config = dict(
    vocab_size=8192,
    activation='swiglu',
    positions='rope',
    rope_fraction=1.0,
    qk_norm=False,
    tie_embeddings=False,
    extras=['capped logits'],
    init_std_o=0.00501,
    init_std_up=0.0347,
    lr=0.00291,
    decay_shape='linear',
    final_lr_fraction=0.0,
    batch_tokens=16384,
    seq_len=768,
    dataset='wikipedia_en',
)
Each number is 500 + 25 x the weight over its row's rms, rounded and kept within 0 to 999. Layers, rows and columns count from 0. Numbers have three digits each. The size before them is the row's rms in percent of the matrix's.

# layer 8 MLP down, 128x320, rms 0.107, rows 0-127, columns 240-319
096:539487465521539486506554488489538525469476459504491531471453528520517477503508560491461497522529502524491521498540466522549523489510460518455475477523484515466507519484482465485505533519514503534469467492482501486487500491551511517494520536
098:512499492513518489511510521478498511512523557456520507429509520524533487544468505489526478464479492519516497489457491491500566500518529496482495492511499501484507540528522486476494496508483479481502535507485491485524475536501510493481547507
091:497490494492485499494513495523515502472540442496484487533474488494489502486485478488488459528530473456465512519467487521546506535502497534504472501498479506490485500468519493542490508501537478524487524510481512489502521536462479487516521527
087:477476486490498514511506493479529496527459502480507478531550494499510509473521489517498476562506454530440515504501532481479538503471433504554456541497478493545496459544517507461495523540544534484449436512490486498517534470504502513502521511
109:508455511487472507506465502477482503458514537512508522491489518501479477482511475521472478461496510513504488506546479499447495491504521543493489494505522470520490493508476455513460479486485468493464475504485488470497468518517490470500502505
101:542513499516495518470538504528478515533540533535496522462493487512470559500481470485504509486524516477525515506521489525501507481462533529537505542491559508466492465484462489513509481541464530500532534526505545549507493534467514512511517504
107:503479485507538498489487499473490520507479482498504461511519494496496490529492526532528464495485471459446501508460437448448462488469537518480568470508505506504526489520522498463506522536448469527516550473538459535511494497485500511513456459
101:520503505479522527524560467510523497517483538450517491491467536460487488519515504497497500535568466518517491483439480505470482461497458514461502478509479530486490483531511490480503523469502493505496517518480460467468519512469494504524524531
087:470537502459523529532479469462497499478517499507490497492466537528532527480500477516492557522509493484426506498532523466517512494501512503455493538497519542525554515498526495500507529502528487488487465523447483465521466481481507552512489488
103:472520489476498449530478487467511487475459535502492498496528446467519474510525541504541469508509502483497459512463533504517517525489466466475493496457487483502446455494519537475523500438509514507492470521508524468481479449506486517485535478
090:553455484490505501502535438534525477537501475504486512530511516512494470490500499476514530502515437513542504495532521545477484514501519508520476532502492506515521506532496502487486483509501501497504472455488482510525454490502504507532466504
097:505521497520495509487536545502454459507481518440548504519490478439496523495513483493502505482493510473472504475470473496519518497476531488498517505512505482517527499475511493493463501486522532505537571491484510487485507499484507505484479507
097:505506534514526513504515529491486525487547485522516467538502470528464507533538495513456480491514474460515504516455522476492546513522519491514510484469530503448540520459502502502465466505514528458474492537522493530491495502517486484491484509
111:511495499540491475489519503495476480483501507498471531532506522457484473532479468534486488499496538461518537516503470508485514536467504523444511507496497542466508468528468449485474470466500491485486533513535528494484526531486477505496468466
109:467485510486500473490483535447491463486524509541510517449495516536518557481520540486525529493488512523509480535558522498516491493510510466507477512506496476510481492478462500524551473515471526479506503473474514479502545531509520497483515470
104:533510502515504495496501468489532497513548494514524492492476517543495458495447496456509491491542447469478486463522491491491522487508521576545526539491490479496460506483482515510511513506515492496475510480497507450541499489538517513490452532
093:465515484495488541530511525519500509480517474508526479509520528489495537476492477485538493486523493468463486486426486520524486452474501508459505497506492503466522490531485485517517498522497569501472477483498494503463536519449446460466502510
094:457498492530529475480512493526464514527493474472505492505474485480487502495486480536526523558531501501473558488491476509508437550553481484520502468503531520484477460468529513503462491469469498471467486521514459484460487551455501521527553500
104:489505519470481471465498555475496435536460467519457471468505520521504487492534462517483455486479483513507501482469509465517481472545512502491496536471465508489508502486508501504528489490466483432511490501479490500514447476542503508508574499
098:499467534441534461496511539511501525464501522520494499490504431461558513471511524505502522489534519513537450496482482487539485483495478477492553493465527526520479490519550476473489535456476490478473513513550472498492452487502462511516493523
127:494498490475505481528483488470527451483475492502490524521465490459498466460524513497519509514513494496497485492475524447471499501543483498501483453481486501471474445479541482524506498488521487537482480536524491489485502499489506527496524467
097:526508502491506519524504454566505525508497494484494482515486468446521495490505509532552486463500537537543528494483495491512469472540514462480492521506527526522455529477499483546547490504460482477521544507481517553518523507528513487518548519
092:522511535494520491498519530520484521515504510479443477490483489525466477498549439489476470493500475512484527494464480482516521501477521539475516548528499531504485471491561536542511516497517496464496512485506520532516517488531524504475517482
085:492517529488494502476500489475494520491486509530488506508486493495495481511467472511467516501504513524491486534544479547479497482506526495558507514498455483502483497508525496489462481524493496557481461517454497484497509445492503483498482507
105:485497518454498487505510480476459530552523486558513513504531453555489516506485517538526507482455498558474513493524511488490496480513488456459496539466487515543458480469502488473543538496506516486487483473498503509455488487523503486521502530
102:481477518502466522500478488483515508506512463490502471516497498506511521469503496473537540451473510538521490466458519455475488473524512461499514512498511486515518521477461522473488482517466506483498475457489451470507484475524497489474504522
092:500478565493441493507503470520513467522499512447558483484475497482483508522514520520497528491456552566475523487454447493487460482484493568499513522483494518475504517468487474460456499488467472509485483519542522518454507525526481495465523502
092:497496530500508539516494500472449522519500474513475462548480509499458472447466488472502473507509479503525504495489500485530501508517547497503520525499520523527515507469507536468510462462517493455473531487521486503539469485480515486511507514
092:510505536522488482494533517534511490525521500497513522527496485508482477514504496533485465498476444477482507469510469503498488560479539497504519540501520514447523518498502481548462500502485526472515530484495510548481538523468516489520495485
099:465538479498498505489461497520485494513493522578507526506477477509472502484465558535508510507554505451467478459551517491531533514474496478476528485501497510504475522547544529507521518479527529502535527528498477465465495492498505485508479529
087:529519493513478455522456485471518457503496468465535479455465496486526473481516514520514529495534504516494488519522496528482537492513504506504541472522499497487494535480465508465493523506520516528528527440488533484494503534519504529464484462
104:489506485544453515502508473463502522449543486471527485537467511487502477474497512520492495496504457496479493533520452501471488458454448492473528467469496500520467491523489494469485525469478532489477498482530493471471528488520504464483502482
096:463523483523493446478506485534492475542498544494500504454502498490470492489477499517489474495510474549477518512475509490488473533528440498493488457469462516465493497525509460513477496479497505496527480502497516490514476516494505479490489483
096:476484507509512475534485528498518514494521476487528526505508459462543548549537483486476472492478476501502521513502475511491476457521486473478512536491513486490506477483501486488539474454453530475480517510516505472481502479465509559543512511
102:520489504537509506480519487544447519537525517507481541441494493468476552476536516473512471485497547468501527565514454521471487464502512518463559487481472530491509483513530486504490488528425490489490543514495501492464519506496471493519482506
102:523447518451486509479472482487552509476503502522508497504485528522499504511495524525519486498488508476500519497512508522516502513468562526469503521528466451477477520517460444529498480465527519518490491463478455505537537531504529506559503483
096:521517490534478485517522530502487468494479439542508479541515485477495513515502486499454522536537481503516499502523509511519507458465532450481483506494516419539515475527491494495484489498525531475483537480487489507451527500444524512488477508
099:493504542501477524474496502519442497492461532503485528535482529481483533506485459519481492481458529526512514478469495515480445478507516482524500531547467516494513531502505494502488489494502517482523502465500438532489507521448470474479469543
100:535494546466485486489474467507495553526517487516468520517524493503485505516456492494505499513504545474528491472506499541490458525490521542519492550505476499521530498482505543510455482502482478537489448507514496514506497559481492514491477518
089:468506453491522480521510502499492490458484539488503485531487488479506527500513523517478506499485521545516503525497493474495484506512485458509514488503534474527525482487507499508509514459464545481509497453509502495518458514535483490490543523
093:491463585540462563480480488520486549484434503488498457518525513458484481533497503507479487523533488502451494457512480487472451481496533497450530498511540550469477501504488479486513479507474522545498517510504473453521523495453509470508453528
098:519460508513502542507507450524505514503471531510514490485512458477505499540524505515519517485440533517498542503516424511483473541482529526484497468496471493455478455521497471460485486527433489545494562516510534511427483474514466501500519553
098:501495510525450473481491507497467496513479474559528511502494495485506501529487521517523485495527503482526499488502499561513488502445492562483513461515428519495495524508496513513464519487515467512473502501545498518494516499516510498486467546
095:441468448475493478550482485459528515495490494505559494478517487498487515536512550497496487503460495546524524446468437502484471494443488449499507487481484500501481480512512463489476505512472490449491500469566516491495541498487459499480529508
092:486490495503513516502492498491495507463522466483489561403530524509495507520543515499449508484519508489501502503537456529516486443454481522511489508509484500555492513500520500465506496475509516521510483524494507524505516496514486489497491503
099:496497516503463451523488481527496483462514485490487508530486535507525537474497504482477511530488463472536462500525498509458503449522437546470499555484477495528531515481489511522491484503505479538491487464553536524532515494478516469503502518
093:504474462505484511484517494514528515484490495524540477498451491478478491459485516515506469513454499449477513507503423511533506516461502503478541522493504530508456518549495496497516525479462506504477531499474482484486548502542479550467514505
101:492504503522515484509554453504518529507523482502487512507458433487476471460448463543479493510539508538504488506491508470519522504471539540445481484581510516473509480528497510529520489526522497533507492569487495481521492505505499477534479500
093:490485500520489492495493494471529416536517516549504515524483481498504566531488464515503539480498490494508517480516515549480517495489510509521484499494474504448527545546486488518506499458527503510520485494518482510520497499436499507517503498
086:461534489502534497502470493473545472494463518485514563475528482439489522463511484481463564530505498506496483499529506487535504492470485492528519543486499482513495458471513524557505499481528511513500483496472488507512506490508495525533521535
119:454454505495526510473539508498477538476480511479516509493491469465503500543512482493513489493460503551454516519487478493484467470542464507500511528460533491523482503513557501469490491494471492486510483501505486515448492488512453519511548502
095:503507521476514529516498491498517538494489540563518538496497507488472530528528474533512526505519538494500486544533508497514508537458523482484463480534500437531517529518500548514521489511525525550472452536520520521507467540529524522463516484
086:514511554474487500504490501466463506520531485507511456510538548441500487468499480573494476512479511522489477500485536471474487521543522472470470511471529519524488468485541539500492533487518473460477467471478487448466540482542523510490476457
105:552479469469489468495530483519503535507511522477542475493508482529530477480499487479490507569486483469465468486523507477535479493435478463456542542471530492540497512506525500501533542454473441528442520497484519471537467476480485493523462512
105:529491562515526503516497535523520460500532497467499496569488492479499459523488474505453424530502525485569495541433471515513499519533511488480497507484484502480510498495461482527458504461476458471536500514533523510491541521514502469520492465
092:510481504475501503457499492506565523486524505513497493498528481456446486483469510516478519512468505533498526537497490506474504492489522541469501486517514442521465473536512513490517505507493458513465498491522444536510535500512487463499547496
159:488502505506593513494474489507524511482492476486555504492509534526516505509507514482450513481498484533473513485488483459488511489563516508502489488498506506499486506451486473468476452490507474439536492486518498522512528478504541531514515505
101:512508460487498496504489505504490510533465468512487490529488513539513447436504506469483479516479505505507539511496529531484505544578507543524490512532488497526531538496489521492471456514513476462523536503498503497534493536508538516499481486
090:520529507518488476538484475482501499469469478522527500495535459480503518501494517490475558508516480486482474509563486434477458481515538475536462500457505480473555533513493523498506547565484476501517492472538507532516481498512493502539502505
102:540511521519495453492523471506507496492492483490515512517477545488486493512471510493523471478546517511469490526447488480540543454471538507502482464478472500501485521550503497473509495480494525538547479533504475512451559513509467533483470482
103:491513512482508508508474467499509501530490479467462489501526468484476498463476522502514483498514482549520485470521523486494480476506471511498494515534479473539520541506487532493501517501549546502508503481460429521496480518511485508511527502
113:527501472507448532497453491476476497490457476494532482494534523530487491473472488504510520444508460501517491459514520509496532509454534529508512518508488487480501516480447532506504518528534486502528513512485497505544487505487534494522517501
098:492549469506500493540494473493537496487486445494513489536511464513488504475452484511551477506520466483495475508449483517520501524538507544482518506532550463494500515510491502507525498483534481467508482544561448462505521470525501532528516483
096:455482510486542505551495464497500491529514522488510548420496502554518523484461555547513513473491514511489512506522516504488525481471526498473520465464504496479488459500516536469506481461497529518506486531510503511483516500547513522512525493
099:531521496523506439502447527468501474485483508469487510451483469504490514469519509525493479449505540474467518477502518471529507531529486497485467503486461509497527557484501503470495488526528489503540495477491476533529506460520485461544472528
101:473477508505505489544502482513474502504501464498534509529526487477509529474485538460516486456472497530517485504511486535507483518466508503510505453487474505490524497486477441499489528492485456498436505517498481528463514537528491540439535506
094:443523495480471472490478489505520501454537519481502514516518519495532510496494541511538501518508511499542505537499502499495484520522466539533455494487543494525478489541463514539502480488521471515558465481526514494528465528502531506467498435
099:507532526496463550519502531527500512470459498497520494500472507514503550498484452526462510508503467494519513477510548508545541496483465481475467454514478475511518554510503489511491492508518556484526458507519533506515505530468502556496493561
103:523477545522528507481514481518495520454487496503509551496462484468501485499483504522485500471522506506509471528527469519503556506508551473490495461484498530477473471571496467506520490516487492534502518524497516489474528487511479487512516480
095:511519527506491492473542529544527501494514501470522505479500509481473461498508484479458489503522512487484535499488476514519501471525472497454524485502524489461475528534476463466539499531494517495566511515520498490515562500454476504516472534
090:468487482472518512542487466486498511474462464486496478512521498524521465512515496510509500522484501504490509495540528494517512520525563469487490529502500498525481497494471544510509501492515509505477494460447493522501551520506520482524478499
109:490496509507489512470496516510463533524506448461457540537500483484498522510526486482477556535516491546477509494513514501529473443451507478546474464503499485485545508533471515505480529516497511513489482475519467479429522531513501491503504477
092:540524544485513480521501543524517522505522539464460527546447531539526523495472519487437489535545509525512427510451531484538452480528469462557522513504488459512514515491535485535475521537503501486460487493506482519535498520504507501541497501
099:502484460540521530503501508542491507451525522479521500503476493497488491514460542484450482507482484510500516506503477510484511485525499485458505475524503516479485555486498467464536469520480510523517475490510484502465516523466474458499460500
103:514484502473492462517470503472511554533546474520493466471541510504511510475510552534483468518493509499482479479502520475513506515423517479508518472512477511509468514467468496487540518482471427524492490472507517513533486478549519497521484488
096:518497490519448522485481550519449517514519467502518522522477515494529467482491498455531511519498466538492505488501481535520502481476509520524485483533529464490483477508516482539551461525524488494510495489486519490495502561497505503518519513
099:475459507539506534500502499516545501500492519504519516506475476472506514510508557514512507437495502513520491467520489475543480496482434468469513506503518503512493551489512500483548506480469503478527495484497481529529479484506503536531536525
102:496504480491530507473489480479484514446483535455521481454527488512498508500500510532497450461549490459462444499489505494511497515487472503486528491532508484521492485496500559523545463519457544534494513519505467497529494516494494490482524495
097:514479441499472452484477483516460476486469459455492466499555492526522490492474518476465489466502507491540462502478522543488503437484487482479530518530475470488478541472466511530498495526485493493504467464485539509484499504506523454445492468
082:507484533449539512463515523481476534495514497486469491483487522500517486485488479496516506507467554465467488509471493481502474520504500505451533480507497549483509494519513470456516518505500494516453481493476543523484458506481505502498498474
166:489481462544525504512480488499499457513456487483496528524512483472476470471502492445470522499534482537499511521524530492482505521559518497532478491502500489498517455500484479500500466503544475492473447503530473523517499496526532515496526485
095:517540454540463502491487516483488467467483444481454485527534533503484504485501475492498466524533461494495447467481566495535522523473500533531519492490514505492437521518535536527489481490517499534505505501501490506482461478472495507475519464
097:522524499486495526493509487495513524509515521469471468541483521494441508505505484506502480465514461514455516505451506497500501527483499482529474490527484484500479490524528498470510485545525508478459489507468514445515483498432486494525493464
092:543508489503540495506515451483502496489519571536484509482518507516533491521487492491460465533486527490503514501553527465500485521474504522530501494498479495504506494546508518486480497539500524547538510503518514473530499514518492508486463470
092:505527498492484500470476511493495496463482485519448452493482490536514493487511530448489488500510526410519486504536519486500500483496488479517568511461476521454524526512481556525554494506522507500538501469536500527513496487508504525551496527
098:519463493508483473535495434502504518460462527534496520535516492492508523472428495507506488511468490489478544500489523492446510503484524521503477498475501477436510490501493490487510460504524551453453468527543492490478515475486496533508526498
094:535509468518557566501505462506499499511496483460457477493480514515534468474512495526495488477480496448528425499479506499497509476543514522505539498490509514496470486505492510512527541518463465487495477481521469469467473446503458472493491494
089:478466527463486544551529505500488523493511497515505467527535521487493520484489503467512513491489527459448491496469486490532527473491525492499521513513516550531493489503526475469493483517498524543418492533525513464546535495500477423544501493
102:562506505493488520482481485477551518466480501522504514489534469466488497472490525511524483517521545512481468515480523500539494462453522520524510476529481466487474471465477509527530505524512552493458470524534471522467488449491487533502507487
103:497557546517522494475509539481461503474469494486515484476531529536527491541520459464510490504498514473483460538494537514508505528528444474525497518475512437502529515470511553547526500515538514434533483519502532541512510466551490510501505499
092:505490503530540494538502479508491525447520488500525481415492527540511484518496449478485526449472472481493517476500501502464490551504491509501504508527494510484498546501492523529484455494491500498518513463519515485501495501507520502461499524
116:484504522483505499511474526483500525471532506481519514501464469522526543544551530493520525490474505533477525492506464484492485513537469468516479482439549536501475520477532488531536502545471496485484481483532536495440502476481471497478501509
099:529477464534521494500512426544468484466476490495524530490500532504492485513490475516484481516490455507473515493474506516475473485501488518524514467510432500502510491538526503473471549525485510524510523470500500513469494561479470535490537511
101:445494531496532500506502476521550534502528464468504535516475481510487501480509479478505548495492492556535500470516506492507527486543480497536485466493468463478501513471532514503527495478514482496510488487443497457495491488486536520515505530
097:521538514515515502516504484524480503466550476529465499516466510489515505510476476472478464498480569478514521479486475501479495468560494510489514527492518530485450519515509492515498483473495498507531528507494547492481509525528501553498503482
099:523546516479516486500508528525494503546506521466504530504458478520487520508507488518512498460497564523469549523511453511456530488500502516499505430464498492476522553509539503495508554481479458512526522488502468520438555520508485560520468502
108:450492490462507492500473528482539513524499532511526503475533485524508546516516499490521519485534480491511499540506463540499507506528494456533505538470509482486522505556486452499510515502494480476528497533463485482526520464506513477532518493
092:491480516510509515551494460489526504484492513512520471510474472509531522456525512476547518502516462497499478526499498496483506517490478525466535536483517471473467501493475482504506515504511519516439517500514455446517467532443489518549525493
122:521467456506565477480509490517491506495491483465535488533501509477506506530524506490447491537513491530469533522507473506488482485565464472488477505476521486493518483518486480502488453496504501464507475461523483560490489520467483518497526513
103:492547495531514512483497534547479511510504498494471519532457496464513523510502469480490524495528492496491492496488495493541503455537501491513483514523479481512527512485515523524457532492472488482503518519532496466463534490503490511467503550
097:492502477487531543482472510525485482500492455447542525496500539506496464472509494517521509497519509528507499515524528498549516488520518538481481463526459497502519487479449508472491518509510507497504540509465494478482546517539514456457499506
103:422526519507491484490510522515506537449507517526527514455486526518532508501468478480457514517511494468470505500519483432495488521446460468524545489497511458549490518495484537519493533520518552501557501516491553481533502532493503521493484449
095:506475446511514475507503507524497472499508483482524513516490523521522505496521543490506535503479497499523520466511503501494512450507506499531533488516477480479525519489471480527511560466500532504496474521460484515511494471460503531516487516
095:464461489499448503556487455471498505471469525496524533525461495478485508539505546490489493433505536478491516468489462467480488506428498473508504466476522459503522501507465493450509495477450493536495465479541505496503530505505513497496501494
105:517523498495492510501503481529527459496513496473486475505497484478511490509479479498492527513489523493498522489441474510504458554514491469479480495541490468461513528501500540519486507512509516498509513525487492486530538485476531507529543503
097:494532444482527477512456507487512509520525501526475506485485474532471564490543532491521503474464532522479536491508499476526497464567505538495495508489499513495499543499469505498474476483502467535502519514472483523506462503500504511524510456
103:494480488508474504501467501445544492515509526500503524474453487523513501464484518469535533502485512480535503486536491487491513457498524477504553481524504475485493506483495481539500472509504500506488510468464490449537487527421489445499470482
110:496455477491488515491475463501532533483490507483526467487493472506446484497506477509540482493521557494446529559513468484505492504471538520501442531503524485491463486538544453484523515535496512480468524489541492500486520453487532532534504497
111:536440509507508514491521500473499492505540488509513529415475496563511465517491553494526505491479522481500496504505495490503474525497526493493509461471528544514493500489475449469504517506464479497528488508511510518513471490508528546520501452
096:534486490492509519479448475489479479467509510511508539483495514528491515452498511507510527495490474450495504459511522490544509506505477504511517480506512521475499490523518498502545489486532507496503510498517511535532459521485474484564479515
097:476463495515492492520528534517464473485486548525548537493548471485507522539517484517502540502486460453468493520572490514537449503477540510520519499484473456505536442509504490526490536513490520492492427506508478514478477529468465485491524500
095:502490495493526495492528494491510544467479553465465470473506501511489438519511478467485468530478484457517519475515509501529479501533485518480484527498469496513447444481527493524548520516490482482461505533539522443468544512488498466498527563
092:524506471455517546500499538520495557455482472487511472528466527494532484477464522538490484530451502492466532489474488502493476540504492498533529478494473484524488497487476513510463473543504472547488521496504508515508469475493534500499492522
086:496465521514528508510505476524533496549482502465497495523523490504514497454496488504522539490485484512488473513511490512475497520487479479515564507481483489503493481530485486513557500511473466480528514529470506495487504515527439499504497501
091:448525511522521491519525486503489525520530532585507512470513505456481505511514501493492497499507582464471481468540514497471523459512523499524520548519535506456485499490505505498515521501482490491542536534523502509493502522505513490461478465
091:490512494510511504468455482521532516481473489540488485511538473492512474508497544493540502528506549504486484492566466478496506530487514532507512496511480482483495492520497512567532479515543540526497473477545495504495487486509462467521492497
098:522543449507478450536487465528495501513504506539501464515554529494458502524443487484514528496493450461487521521506507526509484502489459492523518472491507459530479460508465563532471509485522492496504494453523487481487498530507516483522476510
108:493505477524545561467477493501490514543529486490521527492518522541512490493511464484498472543501483529516521514526486506506491513516516495506483486545503531528515438540509467478516483506497494499486489477494551501516489541476520489511508515
106:474490480449530542508517476522509527533506524526497548514481500469512529493514522505465532509545523551494531501534499537512544509519518467484480464508523517510492451543512474482482498494487528561504477556474501482472561542503463515500516532
099:545499545484474499500486503526536485469490489472490503523498536463498479490451500534491456481475484512504427473505507495526507493486479566492526498521490479467486527489483485507452499511491524478496523490497508512519523461481526543482488491
083:508501549510481549507485470517463517541483514513490520498527513492497476480538509467518483511466533492488490480489541466505467531526539517515512505546463489517545483530483524458517547540501465537509479498490515542508471512520519492514509471
110:513450520529495496533494525471503475490510497487457519491471485508500425536515492481487495543502465561507538532451545477514495514515545482511477510499482538492528524526526444448526520515496453487492474507509462487471522508481516530565522493
093:547476514542488512484465496485507472577496493496487516511474526529468491479504490501512477470544455518519537492498485485460515490483501473531537484537502519495497542459505502465538517521497459502487511516484478502503518481538542475536470467
100:525512484545476500535469454511493537490512454459516464514503513474469448479472535515504525502469500466486486492489513517468502496438478481474544498565453466489491487497442538465550492533547475529461461479499487506539526493523510517499483492
096:519513533432501503494478509455480532454534495544539506523525486519504511494494465486477511472495470475513483491493514483506519514486464504500499477515535495512498557463520519495551476484547510488535477497475523523513469469503528490477447542
095:496503462495529512495497470496482529527489493480488516502477513459495489526493517535513507505544549524454490495474487502472470434483500510441461518493491532518491480471480479479491508497507470558488508505534489505432491513490458504489483521
113:451512507469520477459475492469489504525505498506527509475447478487525524471492536534532478462534502466512454523497482514480503509502492465479538502432549497534456505485509513530508508495481491485478520466546508519465487505509486526478477481
100:485541534519480526512501501518513496501490457503510533497560524473499469489471553444504504505512520498498529440492498512548532489446528503519503447495525488479490494485470504473513527499522523490517509499470530497509533472486475500482490474